Each number is 500 + 25 x the weight over its row's rms, rounded and kept within 0 to 999. Layers, rows and columns count from 0. Numbers have three digits each. The size before them is the row's rms in percent of the matrix's.

# up: layer 13 MLP up, 1024x256, rms 0.115, rows 515-541, columns 0-255
# down: layer 13 MLP down (transposed), 1024x256, rms 0.244, rows 515-541, columns 0-255
up515 093:528483512516492503502484541490478499469495440513533473482485477529475520499522507475469514481523524555452533426489491456508490500448525492487525507514523546523489538492518537507511458479506525518513457494540496521508478485492511514493512501495503483503464481526527493512508513470493529519498479494486494482497499539444485508484519515516495514500501540468521470475499521554469484559518498487528485474514494514529497485506486528503547491489502503513560491464479499524534528479496501531517484484478504529519496469509497472480465521519518512486522505504489555495476517416528496514489537490512464533524492506489530521498435499471511471492529448526475492504474517505513533515507467512445470467510491483464527509465521493509492521495449539495496465452520549551493507521540503
down515 097:514449475488489513466468461488542516512518539518528539509503499476482559482509495511540510493558488549508484498489499495504506498473508532480497506513504516492518500508471451540502508506473483463480530508517497486505501491533475493523492499524504472458517520503521511494519470523514511463489535548519505505535521514501498519529503514477505493505532478521494499542496489460522447478494538467486517488467499504500487503552487499520514502506500530508472482508471471469465483461517525472548437470488452513480524501511481479468520502526508487482485515468503505514487491455495490532483477479487508481476471487476505477458506554483457566493500563497511526519509515560521536508453510485481480427513502530497464513538488519502482529510478535501478502479487485494556579486453500
up516 110:515513519508527530474506532554482477515485492487492511496482562490493517469520503456517440490499480476508521506464456514534523473475423515520501529519464533466531461501500517509516511487507519488533495498494491540481479546556493500480464463510481513509531463482482476495506503477483505497500458505533531497510491518519535503488529499486521522547518495507486509496537500501481513498488462486488506487504513532520469466491450463481441491510483495498464490517435459517479494548490498511491511533513471525538506531522496480476474498542472492527483503474493488507497487490491473425464438481510497491483496544498526483505456481522521509546465552507526522500504475538499506444475512520539511520505484489512490498525509515510474551489461511542483465478508524512484461505522473
down516 112:532424526471462518495519467474479511511460536479513495459534542506509451517512490497541486490544509525447483474489509518498486538477502492459531508524478482527521476506514515475497478482498531477519486463504521498489521519523465545536472481522514491518491486480497515494526490522523508485524480525552492490516479473480510523503532514474531559485539488510501522527455498512482502514526514506560546495507504509494462495511511487528509515518509497504502469544529472478494503477466515503489477456448511489494490473503496536468487551535519571470494526513539464491503532492536514483501462468522486462492541503489490509548505452529513495478483478505490507458528521506486476471490445548503505499510475510475520520526505497461525465468491503506488526434454500518486485510500483
up517 100:500477492543558508517474501484499522532469479438490513511443503505503486525536497526491507522474503524513459497519479484544501516520517553528493489496474499475462470456480521514470450528518471490501489497510524519521472500459518460450528536482506500492499483509522517525524511465530493486500496485487489534510510532486482464470471513488518535506503487542480472530544495520494487511527514492532543485480520503518512500493481450473508552494501516454474540508493452520498522483491498483514523437461540503461457538494505464558455518531489513457506521491507515483505463515515534509527503546509510478539532510487496521502487458454457506494487504516508467458492515532491484523451526503477546500544507492476529533498485501512524492505483482532481491510530493468468536469520511
down517 095:515492514483527509513476495510505500504480487468512481511480511518508528470450502497489513494473466520490507505451491491492500499526491508518488476528472522547506508557489460471491500480503498545462503519504522487505541496514482481521489515447531481466486515517516485454463525460491500464523491543502489460465501481452501531493457544515509501496501503498526491501488514526479436525504538498499485553545460534484474507486511534508476493498546526484525448515531520495495518513544501479481503538509457507486537517526518514469544490457549507486446511523522468538510531490511466506482493489479482499528465481536483517533545542541512511516489515481530567535540521501497472503508482456478524479484501434498477495473492435464491509499518521531481520480504503539482499472503495
up518 101:538472501476499521524511471517507490501510491514431467492469459512551514512485507504449509520496454497537459509475531488524507513465503527525444484491488445498534533517458485470471505505488534533476493497522475484472512490536481537513490515479496492510492501491492468471508569513503512521487503437481504456489511477496504517511498478500498505532533481481536514480511501504492482503545524545444516499485495475484504539573480521536515490509486477459509520480503497545513479466571510474461480535503499542487503490500422529482504480528529510531501514471492520474510496545503439522474518514478454531506513554512500488495474510519496513501485513522479505470512486514506514494528506512548481502502496491498522494510503507536500484498523493506505518464491534543520478487530437
down518 102:474481513495489487494514528523467499512485505467542507478489502488493480494501527487534515487505534488541527528506517516481511475487499448473473493497480525512522526529527512513540520530498485546442510509477470513503457484514515466506567491531488502491511524469510549535497500531501520501500518501535467517503504439458510506518524463523486486530514522532508457513524480464489485509495513464532482492461552498504538497501490504514519486526565469462525484478464505473477472544509460484518493490456499520555481470516507453467492502466484443496485477459505522523465495504502529528507508454488510484500530480538507492513473524476494507483505525503468492482483527521479524507533500510462515479499521479487457497488492522506489515511615523466512481469498492523488455485492459
up519 097:462489521556486522471467489519549517542500520514546551535501460518457492522505482505504493491519499495515522498525495474510518474503484475451513523467476485494489442495514542515504510526494531526519496535485505484492486485482544524498458474515488490525515501503472468526506493524457493507520466499503479492493471473475474525543503490495495530503479482518464500488471513497511496516499513464508553509494452527486487509503505516497445508543500539496480520533483492476472524520512486490510504528511491552479456491536479491533489485548517494517496444464530520505522483484504485521528530526530496447482508534541536509486489483463471513509487496535468470578470466525490506524497480440453497507508512504466521477459522536507475489515527517519507475501481454449484492528514560
down519 101:506457493497516525525539496468479490521498527527499467480499461439528512481515551435443538497512529500505507505512484514468537472517474522536482502502495481501492490544493522486529484517480497534510544524508515493530510536498498480492510501489558518443517463492461486477468475486494489483486486513495498483504529507494503511490502519503532457486492475506505497488499468487472467504484482528530522529525508496514515484462496495515519492526513497522521464455517463534491535437492488550513505486510517467529490507495493522456525451461464500500507457500516488546496496496509530497486475487489501539520504478480476448531524505498506476492480509473510482482488475553492520549566544499420535512476491522535467454510501542483466493507481465497508473515522550513520542518516497
up520 098:442540445523525499524494488561472519502531520458524523534529510488509471511517504496489513519493489497497529534489519494485506447498469525517500489494502487475505523512486520505495464490506558525525514495516526499509462537524515543504511492497492472442517482523532511502510527527469511513535469555522485454469537530496482503475491508459510449501464482477477489504499517477489510489492513494474499467524458490468550540505484506488513504467516492536510553459503487507501506544521487516512523488546486478488500455518502526481486526474496514491479532520496506515535479514506491556516524449482473554439486506514500529499457483518499439486511473492494576506498470472464486482494509521501476525499492468511489476536503497531518501497514532524482499511463558456543481493520498
down520 102:515540437484544484506453495497505514495480504526481482473504486444480508477511436473526503517477493478570516502504499490563515514508476535482505515516489508504492498471506515551473496532483505468508493514487508483436471497459486528527469496495518511477533495487511495487485530501503473543494499467503544503477502475491490461461516516496518481501481528471476481440481473493489457477475462496510513494502536482512503471533518496487512507508505581480527488503504520497509544483462460487509516486474517499452502514512531500529556488494480550524493530517485552492488500468536530483539469535469473496507492523498462475540497548502537500525510499514507467497532484502524520486490519491577525502515510491495503520494534492528496478486496523496542562465482504503478526495479463
up521 098:530567506491495444569467524531530442467490489497457527510517488482503485553486524493502517488507547500580479531480497529520530495486506506497537482515488511507533504448491466490529482517511501477467446474501515529459514517496452534458509545479518500512526513531504507463481523501464493498506488477521528496504511490499491525536470528488477481488462518446510549485535497519474534471508476475473474499495483484473468519517504539466462508468501487515470511504489441496540477462521485506466479542511505484495488502471502498502510517486488528487501514510446517494509520508482533490517483504540514493496471478486502470472480531530491497536513450451505518531507507429496490481502496541527523470516479493500494454483467514516537488517513486538513497483503510466497503497500486
down521 089:518521482507503479497521511474498529496514542482529517468492487529478540503484527520503509489502505507596490481499545502539480557517495489507486515486476546495452492535460483456517511502488485506517516534459513509528493492506493513522465498514506468509493467492519515489491492504451509446513498456510483493535475517510507561540500526500492541515502488527539538472480505476489517471494524505522494504543514474508495528510515483572519507480497511474496483516473492494525504506506497472525526492517509518545478516492436537448460517455473478526508507458508482476491500454474495514491518456493487488462467463440527528550491512503484484504501519543474507486483483487500512492508466488399497463540496513490495511518531487449484483509501491490485518484540508505514489479518521
up522 094:511490488494498495512473497519472533526464507515496533492488485511512515506525494479499467527489479502572444521498493504501492558458500468493469508494497497503519518505502487503508530519509448476501515492516534529532487546522523537495540490520473494495492482525481484507529477489502492441506483431467507485562471476506502483437487479535501539477468503494492452502476515496441492463542452476497454519494466523507486520555508471558523461466540527509485520536465504524499550490481512535497515503513517469467486513522516488510510520519491482487474483508493542519500492506464532479514489508502472481493486554501456514539480506515547470474485527530508505489488510528482553498525526487469531503474521493494505502486524500456517493532535486495520493456431497507511479478519506
down522 093:498499493503516532475521487472466510517493521533510492520468519468516530515492492519513505497514464467505490534509550523480468509498486505483487505500458504489537525501512486509476474508485462514502506469489497473508534514499525499539496526498524497468474509500488477526526532513483499539499460514533511468465502505502523488532534532466486521497518484473423475532482525486498488497479525524507483513534489499536521508518480499475511512494478525471485508478494545465504484453499483482524472481500548489542444473473515558524477486509528512542482491493486493543486516507480562543516523491500501492542478442504536474520525478512488476475473537565538508526520497519511424513512518513407507497518461482497496498511477441487491498512481447496517486504497491494502437471544488
up523 103:474487539488442474571498485497483500511539492446499501481498499496541507518530480499498495459494503502508476494520484505496520513477461508477514495501469507464511488470518545484485495470473484528467502477478457549517484540491493507464484511552487456471511499484502448480474522485538510500511545441502495509498530501493483529538504503516549494502551469508522469536515534496443493520481499506464482515520571541516524482546490504507481495504492469507460463515481497503490505519523525530502484512493478447507487559546512506496471514488503469507477470486495474516473517503493488503506485524461501530477516514491493526516564495479539470447464481501511483487475503455487479497450533531516473519494507500472541508528514483548496521489513487573522470508480485483512503502498521
down523 109:530499454530517513478529515477473466500485515544525502507503525498485526467470524472511473523523485464491500494497501464432480541536540509502503521487488538548499471506494501535525493486500492507525493530497503479505479475501542540508493510510517470493499478479487551501521508487493545553485473465465484513464492472521484517520491479451504453480473482509482519487469497504501506459487535501471478512490525501496507523489536515484464512505500495492446545561481500481510485530496486492466494526495503519522530460509505508516530512472455530471522504494497473500488493497484501490442515503507476502499488493514494498443493481507471476452484524586495535526521516478477542487493512490566498414480536478478535489560531520479512525491493501484485538529500528509492513542521527
up524 098:479466507514542524483529550535479480503543468482456505477485515459478505499477523476516474482494479532492499467472540494455525474481515490530493499490488498478515523503503490531502512504486513517507483521511513510501490503538471512507579474455480502519507492463461427461481451516481500499493500538518476482510480482497488514503508465473519491519525502491501474475496502487483502491488522519516521442505498484484459487489545490503523507493515465507518499518481469490496540495508543500548507538437502504523543519505504502516513558534518561501505557511483524466517519504492499461506519450518475531518547502530539485517460477515514512511478471513507503521546465534473491480509521515492477481508496490515470499420472500538553523523493468497507512441490497473512478540483479
down524 098:516484457519509483501525553483540507471500529510500487482558535511504511525494516503504511497518464504450485547503548496485485510526494499472527527523510485512490489500499480489519470531490501531472522500519544529514518495539494493539466435483511482483515477481550497478547477515524525521507509473520516521530486481484509410477503502503495507502482452497536510469499484513540451511492470490513472484481505504488465480504499504487540456490504495507462514504517494519505491445514502484457501485490449496479476492467479499515478536481512525472521516519500501465515497515519472559515462471518493490561523530481526513477430463497545485475486495530461528481490526472521542509520508499448488534491498490464534499531484490526502475452512509470503536519466545549498506478503487
up525 102:476469489485467497544466449515504467498526491539494513486525519461507558469483491480490498488497485508524520509504492501521532460485512500530527515523485512536503492464524487505511501474488492501469530474472467493465481518506512512513507478526526456520467520483418492473537501519492522527518515520467513461499485506493540543496473496494443498475472515505498477461475505530408536447490507506514532535527490500476482519529504512527517470529503474491480475540506526567522517506556479497537507468502511504471509512531490474479521511498451505496498530501485486536522462499527494536507483504455494482474526516508519493523482463520474533500495567485505550492515470497516533509474485527512447502448482488478492507534488469513555475519510506516484461512483505505488487492531498
down525 104:502511532491491515485508507498514470496541488481465489514479492545496466500466484485558511468530527478479517506483518542500534506494498505501481502516501488511464485471517525518525511491550521508508468525513476485492496504543557485473466509506497520532499464499509481500456495496497505470511480461512512472456485472524485504529480492490475520450440488536519516502480471528516486508480480489491494476527505485499473470514513491493523531517461459525486467450479519457535525548484523520476479494512498489527481495505518506543497461531465507521491496509527524502508463511544504488543493527498509474498516492447493522473545512484506494510450463473509493528436508494524494500517491514611545502498498528435496545503513482492518517509471514500556550507483501445486503522463513
up526 097:529510476513546504503472539509511497486483482485519476464529503528489511466536505495505552499493499480509515517516525538508526455461558508479472520512517471471465447525474526440495539512509488503511540498464455482522467514505484509518486563481507504502441492522460478467494482476483485534522530521522474485537500502503515515491460512532476524502487504497482516511449491566480516436468504476513505488490471506488505529509507534516474510527509475470469484473479505533504478522550483527495477510539521517551497499525483501489508497452441481476518513542494491539502489462513518509522529513455493506513493491500497523497528492492491515531535478445501520519496525511471474508498444477475502493459501496517501498510500546454491542559468521529495485522525487493512533466505482
down526 099:434511527483480540474525481459518475498474474514491474507487517487498502448519530522475519511508481482524449520463483487521526476528520515494517476525472501493496510485529441526538528490501497499525528490489507467520522501518546456473472455496502508518432472487496496530473480499480558506500495494478521503491514475506528506498543479535493510452499521494476540472517474541539483485527502524479532516505462501477497469499522531499549520545512498536475512501535521506499494528460517564505503506511524528484488459478474501489529470532500476494507465493496491515563465468509512470513496480509468503522479488517494471540502518546522518529561487483496537492482489521458492539471437521493495467510499471492492457480481525479474500483503478549519493473503490473509541504513535
up527 097:508515495507527450489472481507514488533549495495530494526519512514483464532472480507490446550523521487495446509490474479488501446515476438509490510465459466491484475486489502516501538491567477485506465516484473468483491524488543519471478491501508508508537522515487483471503526519530506502532543508487510503490504501459494470451508507541506491528538527505563485479500470543553534514544478525469479522523510530501512479549531493466509482480506484501517479518449479492505525518466524458530518491496485525517521429490475480523491471540482490506495511504524487506543550494492470502473515459491510483495497499512539492504493533500497532543512501505490501530495493503487487464553484561485443493514488499521472476532519517518489500523496487479476489467492477455512537487478530
down527 100:521492476494503536505500498539490491434481519484502486488493491475490523456507495526509511533493465492454534479477463531485469534494507518495539492518511488546496463526449431525464510471524539507493544487482516493534507483487508492506529476479506503523491446504462548449508472548509505512495478502467485521494512532526461536528510510491486500497459513534501514511502483518483508496495471449504488509502499525506472500485477510480509478524484519492532474478505514528482481508523500484496469544486502484534489453540515468522502493573503494509514473508490484534500474509517498489516492512515511495497529516463515501493474472507530542471520498580495519457508531494447502522472522469428497479510548485519490496470482480490458496497556540531536547525518472469502485530515531
up528 101:510449546475498504520474509547491485524485548528554507512479505496522496513513469496464559494499487503520469477524506531472529505494489506461476516506461491532496546490530457464500512534521495548488466512477480481474514519474493547508513533498516521542456507517474470483495509472479469521520508520535537505456499448523470508485478524510500506540465525490513517492554506527529497500482481488533501496528474516505527478492518494483487465518505486521465484473516512480476572520489522489525548513514495535487489507494517470447515515455467501512502508506541530473480502478462470498479478485484526527503473519511505461459480477461511522530530516490500504446469471482547501519493524476499447491527487466476465506519496499470448483480521481530453509547487464521485496523493507
down528 102:475530456526503504479491492545507510496483513486528475535496530512519485473461474525477507487483515464485506533486511516484510502492498444526519550535520508445447463535544554485529481454488515487495493520519500504472483475479452507489500525493478503473517493517487480518510539518507474495515487500513491494492500501504529511459511468494496506549477463458457510497542492508470501531531519483502492487484580504484498479490518539504479510563477525554496548465490478517474553490497490523539519513481492508484507464496523492519481525499498489476502478525483487524533497526559535492488503481491450473504462458512506525479473500545491481495507539487479523495473476463501493485492506583485523508514511530497500460495495491465470483489533515485498453491473550536513482517534469
up529 102:484506472520482482517454506478452485485543546474474489510486467542491527498527421496474493446500494521505535487514532500486511508520513486524538547513467530509526459530499555509505466549483525487518512505515494468472491499489505483472516478505511504507504480500507500467500489476515506523500482546551469501517489513548486512482522519521466499499464459506501483480495552486503464540508530461530505494471483532498495512502454551528464471524450522485531509511477458487506498484500523477484469526473502515461570491474532485513496450481546486478515516479509532480474506491528542520503524488491512521541542467479478532493481488502522487470508482523553524480476480497493485475497505537482538507497483522524541499487503489499506478496490500545499471469471504492460467456513548
down529 105:478511484493527466538521554526470535501519486496526512471511554501503517444470503544482464502487525502472515483500529493445511475496490539499505505468499487498490460496506524512482460505460513510526506516500500505543475505498464541501495457474536470521496487487486520515517508501513538501489510507509581485494502501474498473535467463493561530482477459507497489506491486482505477489527529471528511491489483467490515479512516498481526486470477473490494526521527480477476452499446487477548504529477513497510459520493457512445530510474525503467546486511523499495523538559484498525488487513497522513486518507540508483518487543524469485510507510590498513503520512517521517485512494512438525484467525500519498494480506463484476464510476548495436489468479470530526488461493515
up530 100:509514498487518516489542510467487526526474487527514504478513475517494501498490527493477499522527521534543517527519514546495490492474539485504516536494501529515488472509501481486506541472510518491504510497468463498528536503470478486474505463497469410480492524501518481496498488506498475509528526460491517519451532554537472494503523458490470486547528545485505525482472489524504515476495512479508500468521467512531475520508496416505486503461513484522530508478449512482504460472504480504482510478485506488475490496464488510474491527563482518481497518502517563513467493493513487520486456497512446449495501570472499507467504506501522512459487487505500500474499479508496511470506482502529460501525464552511529518510609476498526481509506514478503501491481482521534501509475545
down530 100:442536515481480504469442480523489461504477524498475441523483476500517518533493463503487487488534489486507526517522522509470504516474493476469523544508513489469502520472500496493526487505524496491524482483530531481477493452502518513444518514510545528457452528492475497509469444490500487528521495479533486483541511492495496528493472486530549538483495470502502516475514544463525491525461509516479511528523459469476500512510526483499541494516499495522500510480520493549499494521507541497504530519481448512512464533532511524507549479498481478503512524465506500518478516518502459502526488525543539489535466493486544499488464418449459477512508528505505501484513564491562516505497537555490505483531463522494490494482474474508488521526482502479485522482473468495485511483518517
up531 104:519461541492448526528525500480527526505503515491475480469475472535502476455498529502495524509486504461533498496496463507519508499492491497515523499456553496516532486510484525482482516485475454510471445473487476496490500532535527542465539508482521509501486505516516490467494440519516510456516497501545523460488494523475479491501489497514538549523550558499494547510500488513488471469508472507494497540472486477527480520439466504480524516497452461550580483475503482493521494487474516476539491465507491514463503514498527483546507506527521479509500532508495483481534484559522510564517520504492477477530511537483501519500475517534563503529501475459479516506454515517479477511525494527491472511484507487476487476498502505500518505497517488478512455485527507494455518477528525
down531 111:505474485486512498454497486461497472505500473497473512465526494483504506475488503512498514487526515503464486527474508530499524480531493449504476471536467517485490477469507543520527535525508519475533559487525489546464479487486522496498527522545509490533482524516487540510511507539473502510499504586492484467488513501537436534476483537494493546531505505530523474483576504503484514499502504488533510491436523527487541492505503488463454512525536507512479514502528559482489479502478490502511501482532475446487500486471514508449487499470466482449500486470494539516531542511495518474515502449502485509477484493514498467526485502520473511548495483467494472465463506478501514519512491477459492499477459492519505448503466533509531511520521513511498513539518537484492452488515529
up532 103:523460524515485511473507540464490521475518477543541449517500520483472486479470507484508497505482481429500529513508464490480516502494533501508532495473490535491516494483533472523496536502486467455471490523494530499507443472465520530492488511424533471476521448521433506521532518537508471517523521489535509529541495507541512487502456522495490512520515488505516486526463512511499499454529459488471538507469479489532484519506510452510521526505487530467529512538495510501470510479486559494522489504546475510494491530484475508534511502516504471461491503516501507493522534494495502483459545478476520452456495509537471498442511504554471498509533489525493461498538530524496505547540508482543491501495520490513516520514502488512505503479480484486544506463530472461499497492482497
down532 097:504544470497555493478477499495515499491489521471501489497515494508518544525496509494465474513467524475488568521497520506536501523504510511480533502526473493482508530512489495489500478502517526497492505493516534504492529521485478494511512499504486527476511514545492472489449513505516484495498496534520515486515464484506517498511493470467497477511499488499467544515505534454538478511457468534469496475475465512512531504505534512490506553470487473474499406457474509440534516496527525500506466457448537517510477469523497516504452490482505505534495481446484540527461466523482478553541549486495479519522487515517484506487421469455525487586522519487502508494480497519499513505519517487466529527507465528518504494529489506489498531504513516480496465533471473507483530482496540
up533 109:502533496528527492518560457533489471548504522501479532492521478542498525528503505538517479519521454459484537489510517516467480488509490523499522500492534460512524477470530435474506518507529438495512520557492501524465496484500458489510520508524467499480507526490524523486492462478482513495502528502525481448492475483465526521426491510472470497473517477489469465512445485485507500523521482512505438479479497461503557493500540520491488504501511530520534488527449483519504484504510482515517507506497511502481520507516468505484485505480509464548495512565520531500509519479490477509541501518496539494481492474504502528488553537479497468500487531514532517470477492507481493496545542473481449496455474477490487529495532514529476513487459530534505528534520491480454519520498506
down533 103:499526473513464534491491508517497502467487503448488457513498500486531477517530504542498494503473491488541500520492521493512456480475502517455488451521519537501538464473516480516471512490469469505510473476495546477496493440507504505466557536502501512502505461503550471498481464493455493509482497543501502530492500514494519482440481483527484526515510520507485473525514467514513482504522483519432489539477470465496464539529485531459497479489493436508504515486484522527481506514515516535466505477497533464510474487498534500500557480500495531503498502522515508524537483586516546533465511533491512491497484498517543484519566499490508503465466498541466512511521519490528580514482483483499493522504507488501459491501470456521485508530472533524525483495523508502504502512509486
up534 095:522495479513468484507440487521491517492495500510477505475453508463505537488502482437477478470531460462531509509509541513517497518516529525517524517551462494524485473479518473496516531485464485486499481505507512499467470487531497473498483509465498533476508488502487518489502509489507545525501557463558483524535497482520492508465462498508455488515514502524501531503476514479482484544529483487516436533537498489451507511513513473490523532484570565485512467522489471515443502480529513512507531516498479476515528514444507492502471497522530504511531465464539510533503504448495511456505472507542544522494509517491522487493501498460478525506528469515478486476499467519511479457502517471517480524496520489510494485507482547453526519546493514498477487490513540466461520517537527
down534 096:504547479466458492504475519502524524463476493479526503509486471523514511483531491515514501542508549527560480483500507495506499467459498480460470481524512523518507492519475418507514495503521478458497482534526479445482484496465477462492515518463507475532499481478499540444451518511510482483518502504455506527528540481518541475446537506522529538555523465516479503505540490524474469508502522524502532481538497517512512504493479533527478480487518525513506477491507533495518527463490486522537470496504521482475538501523502482458544473461489469473476508478481517514509534504483530451519503507519515483487483514523454508546487482512504516525496461545459525519527479532526493542490503495476498530491517448495490527450503532535471501500525496492496488476502514525510511512458463
up535 103:525500481476536513495512512503530510487460521515472490515519492482510483467496473515449548505492487487506485499516547473548475485470455544465499492480489478513532501508470503529485555522465475531493503504454456526504514478455501514520513525516506498477493473512494515480497488506493478502555501470507527487512490522497476501497528468483499519488476505482491513460504521468476510495490535537467515487510490486465529538488531482515485546541494525503492495494489544502527516492402496529558523465527463449505526494536538464508480514523507457463548464492502454522536513455513488516502507469503459472505501491481540520481513558529507504515537494486457493472493564475466478475469519510513502488480481525501463516496481513470524533468514498540475536478536483496500490508504490
down535 103:480461560525464520483510549535470477529500500514503509490474504520502496500456506504498480498473506494514521511534456498465474509512485475514453487545494489447527483483526461454514494522501473492479491526495490522490506504492471496475493542468494534503485476460510479494491499523491483498491498521500500450500549518511472466600482499544531560467482538529469481466500464515486541468475524486471497468475508506504518502506512505517466483560502516495481496519484466461480493479526525515527521464461503478531493499502546471498484535496539506500505489501511501498548468514510528496435503507483481467497473513509448492495520506547497541513528536486505480537499519493470447515512493504499504498515549514481508530487509480527493493490508497529501562509508506503551475505457537
up536 101:516545494505520488499529546491528484518510516503507500465511504520433473508532466498513509546551501496528492495490485499507501498488508486448487488511476510488490463515501545468495478478481478545507476464456504484517483520482520504505509534484509536484521430498522470509471523492495535521461533511504514517518502525487516529480509485500498496473459537486482501499489472462482524495542498494450489495527510487507500494473508472507520490519485455551503491522542560511515502515492473500479502515475524519516491500489513529500496514496547509474532494511511495509480456504469486454551445510475490523504512518529536466509481496478432472490510512534541515481512535483479448561537552529447437477518488523485490506497503453525505476527476471491462475489459492485546530504480525
down536 092:460517506502534474480487501492519506499508494491500522493486527527518522504489519492508483477546501495525476540527482446468471484457469444516514518508473521525537472508503514526479481464503473460475514494502554467487516463458544521475526522497507476492490554486516517494516518507493485464498505530487525475534467521520509529488529499535486496502517470504535499516441507506504476470521540564542495498500546445528492490492491543495445502522510533485468507477495500506497484464510483485439454535503494488519518479556515483512501506518513509520517508495512496502519459513453502501485525495504459525476520479476502486534494490481476541517510478588461453499482539516484501502486442482438521513511506472500535477530482515520518500499524545498508497456468492508471514528503505
up537 100:510479529452497586461495496536513475523483499466503486499508499537489486540472560517508526525511488523506494503534494502467515507501501506529519518487483461471448499493492546519500506450514496490506537490508518520502434524491489446519442492517453451490538493465493478452485516500483484490512481519489446548511508486484470493497525510505507489527503487536512482537486464491520501512490495480474509489502510533512525562462497475494498458530511491519497488470431477476510475464531548521471459509555479471495516510497499474447496515479476521475524506492476527511520502506530484543494461450515461508511516509516496477507480524504510521514523477483516553548495525474501508511476533484458500537492493524523472508514504549485494498484504487535502469510525526509489486512527475
down537 103:483505517465516519536499459492502447497480502501468543487476537539492502525526510511478485491527483518482521534472499502500501524491536522499508457526485517491497525478475419512523492500455495550517514480525547527506487467504504488502481531481474509490496495486543560511522499511506524512494551494476536486524499506491562437499511496487478508481484510531509501525512492529483461445508482523521512535510469497447552494499501561511491531515519504510537516482512511515485513473476498510511486510506490497468454518517507503509508513483485523526516509467468541530507462536504504472509557477480536511511498472493501500489490493502508504496503521468460475490491457499508511488473489542377501548464519478519484466470472509509490509452474489504514479463477509506514487483476466
up538 096:506550527547506491506481505466539459494533533509519485502533477514491482462515527551533505481519482554513494539491496498470486473466474482457496469509517486530516501483508498496509531487503503475519544472457492496475518501490492522484495490427511482496503461449494524526529515499521499478498483536523538473503486477490528478508529544530496495490534469504534466505466492530493490468481439510552536508487477485515528565481520526575509458491541493515500462481501485534504505491472471503462475506495514537506523473501501446491511478522524516499511482491456478515518488482529531530444491514479495506486458497511481483493482471515549541465521471527481486489511498483516483494487475466512491478460513478500479513497494539531490479462491471525460501485548489516553523509477502
down538 088:514451485478519546481463522513530497498527499522506483457494501505481551526512495476514485500431488476539522513505515473511501522508497510509501484526508493497505559501525498511524521524467530482545500509515463473498522463517490512499455539463521557524515476502476483465482483533490512508506505495512522492473491495484502516454500466509492524478490515469475478446524494519503519511528496491472491498506515500533457433494481472486532531481441478523468512516466522516499487505483505467469481488513453459484493527510487518564478458503511495522538520485556479470444531533501507461505511478507507517529522491474520510496509534521467459542488506531499502471481529509497491497517523489532517472541523516511531501503460428495486487550543514526522515486481496478453490535545488
up539 089:504451494512522484541489515486506502537500503518473547506450480488533524487478488539492529477494562461590500520501489527506506489502501476514532456500464484474498477514510504464496458492484487482515461528492510526528481493537560498497482488487474493477502508489485454519503514481511496499485498521454486488512508514534515583503508519527521488493486467500486472487475508462467483478512533451500458497481464517513520482496499492499530467481485484473542498518496501492459527460509502517515489527512498499529545522508485522484502451524514514475486537457519555499468510509512490487453522536495482518499575484499469485506541501516512483512500512514498516496494502490499528553482506516474479536513558488442491503473468434476513517512504492502544489483543485499511489536548496
down539 095:515493497458509501516475507492527484481501488492501528514496551476511521467492505481527479490497495519520515473518473484510492464480553494501486521499506494525478504503512521535517505487529534520499510477492477481516468529517499489540507518499509538533481501500498546493520510522498498489498482493479497460508490488493515500532521469494505485478567517427498501528533505497502533465482491488462481486468492483473483464470487522530496551490508550489482529474495501506534522547482505482526522512472480519470518469490500481516501460545537453535521463517472542468516508528477515522516487478533525503495524494496487455495517505454583492496483468578509471474520481493502458505490523482405512536489475494511504546529506507509475528457444507473541448483482490458499507472466501
up540 099:510505528506486482461473452511538481487497513505494493497507538536430511502505532506499515512538499488498499520504505493502509505516492546492509486477491490505508543492462466525463488468536479505516467500478490526516477469553507477492486460489516456503477474506521450525450487490528515462538517504484507474552501460482485475523523489506491479517554476522471481457517531500520511470532510522499560520527505564544510478497441480471513480525465539455528517516500526471526463494477451531498535531511506526492495505463507509558521489464509503496488523520471508477535542502476473529475542505502486518493492496487491463494517523446487489471487504516519536526548525507477495470472474508499500526547527477462486456509544498506510507513505500499453484488477468479521511537498513
down540 100:492502452527516539516508488554495478496520508551507514496530525487517499430498504502479502522472527477545512523498503503495510493432512514487484511504478503495493481496538514512508476499518483473526538503476508489501485512485503507482485496539520490481510500472499523520529475517453504498542508509516504490502514550515525514500522481497512516516473532520497471496523520553502453517497479510475449517532494488501514498492503528474492507451488489476514528493528502510505495464468496505507489484497492501532507450460493507506460547477519505531485479469521472514482501511530525506509519457444457500505514463514493515466463475541482518521512473499566430463475501478490433523527513536392516508467467519519471465489541528532463544504499513493496461526498518534497465502515516
up541 099:544522496486459475498490505495506513531428481520532515493506489516481456484477475531511476490513466491498490488531455496508520456514522537517481483500520489473494490487490502457509493546510518471516486506496507487507495514498520506513532538504532513485471508486474487464433440495495517503483497542533496525488467518471500499522490476497462519541493508514499517501538534496488497521469533513492472506491453515555564567497489498506516520505494475556492492535511507508516517492453515530475528515494531525526521518456503529497510511547490521481518533525549501502525539466527465494534522541467487461492521507475519538547512520489482506491512536464497537471447514528474552449517488486484496447485512499460491505538498449483524515512506463463508484487486478505478492473510486
down541 095:481478499526516540463487497477518521509484538498522483504497515480500499522534532513498512554448479542528487494519485479484491503530498485451506500503470468520516492499515515488479513472523470475475484484452517506510511501520512484492533482505480507447493542473528522512477463453459515520494481522522497446548526496482487458518465551501562473497469512445479525541511547465527526532459525493509536514496479470505488510509467472497496472506510513503468480518466460522481499526486522525491518506476470500494504525553473505496482537495546471505500506507492521490499481556513511521549463519456494468495511487510493471525495492452491505487571504521533494503542455472532476490474508495487492537499496516462482525511493520458551518497461497457524511515517511496473515552529515